From a checkpoint of a small transformer trained on Wikipedia: 3.85M parameters.
Each number is 128 + 24 x the weight over its row's rms, rounded and kept within 0 to 255. Layers, rows and columns count from 0. The size above them is the row's rms in percent of the matrix's.

# layer 5 MLP up, 768x192, rms 0.333, rows 232-240, columns 0-191
size [ 99  94 103 106  84  85 107  98 102]
[[169 138 128 144 118 108 143 134 179 130 137 158 101 150 122 113 115  88 147 126 140 106 137  69 155 131 118 100 128 135  92 120 129 119 124 125 119 108 106 178 102 184 122 129  89 118 146 119 116 121 114 108 123 115 113  93 150 145 121 114 114 120 120 135 132 116 148 162 147  65  88 148 119 127 121 155 123 138 113 139 195 104 152 157 176 171 166 107 127 124 122 147 127 124 101 154 184 101 114 131 117 131 161 116 124 112  99 147 148 109 143 134 127 124 119 140 144 143 114 129 172 108 104 117 118 128 128  88 138 130 137 135 112 113 136 112 168 153 135 119 107 170 144 114 137 136 150 116 104 152 129 145 118 146  85 125 125 161 108  91 128 153  84 155 146 141 159 136 187 128 127 157 112  83 102 117 150 165 124 163 155 140 160 133 180  64 146 187 115 150 121 152]
 [134 124  94 110 160 114 122 136 124 111 117 152 110 117 173 144 116 155 101 134 159 119 144 127 128  96 110 122 176 147 131  74 100 114 140 149 129 120 140 142 126 115 167 109 168  95 140 125 146 144  96  86  97 104  73 144  81 111 196 166 137 145 132 126 105 139 146 142 124 140 147 131 111 144 127  92 143 155 111 163 113 158 132 181 178 128 120 101 116 178 123 140 142  92 124 127 162 154 141 126 123 128 117  89 105 141 157 101 148 118 106 122 146  96 133 111  78 132 154 104 167 122 133 138  91 132 116 145 137 108 161 120 144 102 102 140 137 137 150 147 103 171 149  91 123 126 130 119 161  90  92  93 140 135 152 126 101 125 109 103 122 155 116 122 106 111 145 113 124 134 150 112 142 162 121 171 145 104 140 156 127 113 184 136 172 117  74 149 159  82 119 131]
 [126 153 126 149 159 136 172 124 138 121 106 138 103 125 140  92 121 127 105 167 106 165 132 134 169 152 146 142 130 106 119  90  72  97 106 135 110  91 102  82 129 153  88 143 150 125 122 110 134 138 159 134 125  97 113 155 101 152 155 105 162  82 173 139 144  86 172 147 159 136 135 134 136 106 127 136 150 141 118 145 137 111 161 139 162 154 150 113 125  89 132 122 124 110 130 190 149 134 189 113 144 144 130 139 152 113  96 127  93 112 140 131 115 153  98 108 120 150 115  68 113 139 186 127 148 156 115 128  87 114 136  94 124 121  89 117 125  77 129 143 130 116 119  97 168 149 109 139 112 137 153 181 103 108 148 153 145 165 152 137 139 124  93 111  93  88 133 127 102 124 119 141 128 145 150 128 154 141 164 154 113 111 105 151  93 129 136 125  90 140 168 128]
 [119  88 131 139 125  97 135 134 119  94 112  89 121 135 133 133  76 133 132 108 149 168 147 135 136 101 114 114 122 171 146  97  96 122 106 115 136 131 166 149 114 140 171 130 110 106  85 156 139 110 157 109 128 127 120 102 135 153 148 118 127 123 140  94 161  96 151 162 121 126 129 108 145 154 132 138 139 119 145 161 149 135 113 146 173 139 138 120 161 124 128 112 141 136 128  83 146 116 168  83 100 104 181 136 113 121 128 160 132 154 102 159 116 105 116 129 156 145 140  81 142 130  88 157 127 137  74 139 130 136 112  95 125 104 144 128  97 137 154 175 142 112 124 141 154 106 147 152 167 152 147 175 104 120 141 155 137 196 134 114 151  61 139 111  99 117  87 107 150 141 139 150 123 157  87 102 153 109 187 123 149  96 113 186 131 132 148 127 119  90 107 130]
 [153 122 135 142 153 158 107  92 149 141 122 141  91 108 115 137 106  66  80 135 195 148 143 143 119 136 124 127 130 113 158 164 118 147 143 141 167 129 146 136 144 122 118  96 125 101 126 164 142 137 160 132  90 135  94 110 113  83 104 112 104 118 143 112 122 155 114 131 134 105 123 153 110 121 120 127 101 137 129 139  57  96 128 139 143 115 112 120 150 168 189 102 132 126 112 174 118 143 102 125 133 138  91 187 156 113 136 116 123 112 122 139 149 127  81 109 143 145 122  99 148 115 154 131 129 131 128 151 108 161 124 141 135 159 120 133 120  92 103 122  82 139 165 141 122 145  97 106 132 140 132 180 145 121 113 127  99  81 124 166 157 119 100  72 176 158 172 115 160 140 130 125 133 170 149  87 135 154  97  91 138 144 162 100 139 138 133 127 170 141 125 129]
 [127 164 102 126 118 134 144 138 127  86 125  90 173 142 150 101 168 139 120  84 124 137 119 117 128 159  93 132  90 119 127 144  80 129 125 114 136 116 133 150 141 125  93 156 103 138 128 119 150  95  79 136 147 147 102  79 107 122 102 108 117 131 145 106 140 152 127 117  88 170 162 175 127 167 158 103  97 135  91 139 123 152 129  74 149  95 135 179 140 143 109 141 164 157 148 150 183 130 142 126 150 131 131 113 143 172 128 160 155 112 124 167 138 144  95 122 146 154 169 116 155 153 112 133 106  96 176 156  82 143 177 117 124 120  93 113 156 146 133 132 126 137 160 121 134 115 108  97 133 127 107 186 119 161 137 126  74 148 144  74 114 128 126 141 132 116 153 101  90 136 104  99 145 140 147 139 124 110 115  94 137 150 130 116 136 104 123 152 126 142 141 113]
 [130 126 135 176  87 146 149 161 120 117 112 101 148 107 126  98 136 110 151 143 133 152 154 103 144 144 184 146 139 149 114 135 151 155 150 117 164 103  94 153  82  99 133  88 124 106 120 142  98 140 134 127 148 165 117 133 121 103 132 133 133 149 137 110 145  93 138 128 118 105 150  91 143 117 115 119 118 134 109 139 117  93 120  94 127 120 155 109 148 143  98 100 142 122 111 133 112 191  81 113 174  78 143 123 136 107 106 101 100 113 107 108 159 153 111 148  94 153 117  98 107 101 160 101 169 112 152 131 109 131 157 152 165  81 153 120 168 174  96 127 113 146  91 151  88 141 125 155 104 153 161 159 139  78 160 129 132 149 107 114 157 118  79 141 143 132 156 113 104 121 101 115 131 150 105 111 169 143 113 102 150 124 113 141 162 178 138 165 108 129 137 149]
 [114 121 141 109 144  70  96 116 121 104 157 128 117 136 117 161 117 152 109 122 142 151 125 128  69  76 154 147 139 159 157 113  79 138 135 140 125 156 125 142 103 117 116 132 129 126 104 158 114 146 115 154 135  98 157 119 131 100 152 131 141 103 119  96  95 139  83 169  98  92 113 108 113 163 152 130 115 129 106 176  95 127 147 116 166 130 135 112  92 122 115 131  96 157 138 115 137  76 133 168 109 107 150  99 111 190 108 152 121 143 149 165  83 115 132 125 156 135 176 108 118 117 163 122 140 109  69 142  93 141 118 116 135  90 102  85 171 117 144  91  96 118 139 106 138  91 199 118 107 111 118 137 110 110 149 112 179 128 111 137 120 148 136 101 145 125 137 166 137 126 114 144 104 131 151  79 154 143 112 158 120 110 129 146 125 137 146 108 131 129 132 122]
 [103 127 155 112 124 144 128 171 102 144 135  84 102 143 117 123 106  95 130 132 109 141 205 129 176 122 159 150 115 143 127 123 136 102 110 113 137 129  99 108 131 131 136 139 137 101 173 146 136 138  92 113 105 121 111 109 154 153 137  87 110  92 143  98 139 137 116 143 131 149  96 140  98 134  83 123 182 129 197 113 117 134 125 133 168 132 141  98 138 142 142 125 114 135 130 141 127 193 111 103 126  89 169 127 126 168 145 134 137 158 104 144 140 143 119 124 131 128 132 169 123 113 113  94 167 119  92 137 195 157 159 126 129  78 159 112 142 127 166 107 150 109  98 116 111 146 118 123 141  78 140 168 104  98 111 158 120 134 107 168 103 109 158 107 127 139 107 116 106  78  96  99 138 122 135 127 137 142 126 133 113 153  98 126 127 157 131 137 145 175  92 165]]
# layer 5 MLP down (transposed), 768x192, rms 0.345, rows 232-239, columns 0-191
size [108  92 101  89  86  87 102 103]
[[142 119 114 128 176 120 164 120 147 123  95 160 107 104 167 103 145 139 149 163  84 140 124  79 121 139  91 133 133 162 130 143 141 114 102 133 111 109 147 124 137 117 116 120 134 122 136 149 136 143 138 124 190 116 119 197 109 179 176 153 117 128 157 157 134 143 130 136 104  87 125 113 121 181 124 129 154  85 106 132 157 118 102 136 126 191 145 104 124 130 161 135 136  98 126 120 101 142 140 143 123 161 150 108 161 120 150 113 125 111 138  95 141 132 123 147 102 122 103 127 164 127 129 120 129 128 118 115 143  86 137  71 135 103 166 113 115 146 111 110 143 139 105 121 153 145 165 131 127 100 118  76 125 117 126 147  70 126 115 122  77 125 160 117 112  76  81 144  98  62 123 116 130  84 141 127 164 129 134  94 130 141  90 112 103 144 149 119 147 151 145 149]
 [ 85 125 129 156 140 107 120  97 124  80 135 110 122 121 101 156 154 123 123 137 105 157 124 115 103  94 160 147  84 165 126 124 164 126 115 143 123 111 119  66 136 112 110 126 133 120 126 159 139 191 108 134  99 122 135 118 123 136 106 157 145 164  97 149 160 114 148 166 128 132 118 122 115 160 103 103 157 150 115  92 135 103  97  93 138 166 112 141  99  95 128 148 150 113 143 122 136 127 153  89 116  99 121 176 145 146 119 167  99 116  85 125 134 104 137 124 135 114 116 128 131 119 134 133 111 120 117 162 134 114 102 122 122 164 141 125  94 133  58  87 142 120 182 123 123 118 144 133  89 128 146 126 112 131 102 134 124  69 125 116 144  84 131  71 127 142  99 113 115 139 120 181 116 137 120 135 137 106 132  86 128 192  83  85 113 158 149 123 162 150  90 126]
 [132 138 182 143 129 132 124 140 159 148 122 131 110  90 173 139 110 130 149 182 121  99 127 114 127 109 123 141  97 121  87 119 140 122 127 163 130 132 148  93 136 189 145 119 157 157 107 112 115 134 129 108 134  86 112 126 109 138 112  77 134 118 122  89 151  79 128 131 118 103 162 170 174 136 112  90 148 135 120 122 119 135 146 160  90 131 131 116 135 137 154 102 126 118 136 160 124 122 190 118 120 171  99 103 154 134  75 148 118 127 128 116 216 141 191 130 143  76 141 142 125 109 152 119 142 140 108 149 117 139 137 123 125 139 123 140 128 142 142 124 140  93 122 143 109 141 131 138 142  80  95  83 138 118 148 117 101 169 124 131  99 117  75 119 106 131 116 118 118  87 111 161 128 121 142 120 167 136 142 108  87  90 136 124  74 123 102 137 144 105 143 143]
 [133 119  78 106 145 156  98 141 116 107 111 206  94 167 168 123 137 105 138 150 111 117 150 110 109  81 132 155  86 127 113 115 192 115 112 111 143 111 106 181 137 126 159 142 130 141 146 128 130 151 153  98 103 146 176 120 107 184 123 174 133 146 154 129 131 124 112 137 128 144 130 126 152 168 159 134 129 149  79 172 115 169 129 110 150 125 105  95  93 151 108 112 106 150 121 136 132 143 148  93 150 122 128 140 109 182 152 118 143 163 123 116 135 116 127 133  93  99  94 117 123 138 120 115 109 114 143 139 122 147 118 122 119 150 109 109 118 174  79 141 112 173 164 119 119 129 148 101 144 118  89 166 125 106 117 152 151  99 109 143 125 122 119 120 142 131 141 160 133 167 137 133 138 105 116 139 167 140  89 100 127 180 156  83 148 150 141 133 122 125 163 150]
 [ 92  97 115 108 101 140  99 130 152 116 142 128 194 170 156 126 131  99 129 110 127 121 115 178 105 109  98 119 140 167 108 117 143 116  97 157 131 124 107 111 143 185 124 149 100 121 105 158  98 113 117 129 122 146 108 131 185 148 119 155 118 170 141 175 136 117 126 150 150 101 119 138 113 169 147 116 137 141 102  94 162 178 159 132 117  81 143 122 111 123 107 115 117 141 134  86 166 116 130 111 139 136  88  59 133 176 159 124 142 148 104 152 105 118  96 134  92  97 145 135 115 108 157 122 140 146 127 112 109 184 142 115 137  72 101 139 104 151 149 112 137 169 128 153 122 146 119 111 163 113  82 119 123 117 126  90 124 147 107 119 108 130 135 125 136 144 125 111 136 150  72 156 141 142  81 153 143 149 101 117  94 157 112  86 132 126 131 130 141 142 126 123]
 [119 123 127  80  91 186 102  97 135 137 106 121 101 127 112 133 143  91 166 128 142 149 147 114 126 127 119 159 110 148 119 137 187 120  99 122 115 142 124 109  98 128 106 165 121  53 104 134  95 137 117 180 138 168 104  95  84 147 144 129 155 121 140 116 116 124 111  87 114  95 121 118 110 121 125  70 166 107 129  79 112 143 132 149 151 137 101 157 165 143 125 122 163 105 125 138 142 116 104  80 157 114 174 132 120 101 143 143 164 161 105 162 167 119 111 118 112 140 154 112 110 116 109 151 137 139 138 138 165 129 132 153 120 101 129 137 125  88 110 137 128 121 117 147 103 119 148 122 151 136 115  90 126  76 161 133 129 114 173 140 146 134  97  83 136  90 144 118 116 130 127 121 121 137 106 113 192 141 104 131 149 131 131 141 124  86 136 114 172 136  75 130]
 [114 105 110 120  96 154 119 129 141 149 155  98 115 116 166 130 156 137 133 137 143 137 141 142 166 161 101 142 162 140 117  99 112 128 132 168 154 131  81 106 140  87 121 132 102 139 168 149 149 147 167  94 167 129 106  98 121 139 111 138  97 159 101 141  86 129 104  96 111 114 113  90 119 121 131 125 128 157 115 127 173 108 103 110 130 148 102 122  85 134 102 131  96 127 115 131 165 158 122  85 132 138 177 167  95 102 161 109 119  78 128 123 167 151 152 140 116 109 158  99 134 116 123 120 153 172 142 135 129 113  91 109 143 132 100 143 143 131 164 113 152 117 144 109  60 141 103 129 133 137 106 148 154 117 136 128 114  91 114 130  99 106 105 116  92 123 161 152 174 145 136 142 139 135 127 106 112 112 103 114  69 159  98 154 111 158 115  66 177 148 108 131]
 [168 136 110 149 156 155 117  83 123 117 128 105 125 111 165 118 137 139  54 123 137 112 111 117  81  88 101 115 163 106 139 169 153 133 154 142 119 154  75 172 151 159 152 145 109 147 117 154 139 162 139 140 117 111 107 126  99 169 129 131 126 101 106 158 145 116 169 132 154 128 142 157 125 157 131 177 123 128 141 112 145  80 115 154 116 126 134 134  87 115 124 103 123 134  98 176 112 145 139 139 121  95 106 132 106 155 148  49 130 106 168 117 135 144 122 103 142 160 138 150 122 107 116 170 106 143 116 131 111  86 150 127 127 137 125 119 115 147 117 122 107 158 102 112  77 102 123 136 113 106 158 146 110 136 107  87 158 160  76 115  70 118 124 149 173 123 121 128 143 100 122 143 144 131 114 115 148 119  99 116  95 139 130 152 116  87 164 109 154 133 146 140]]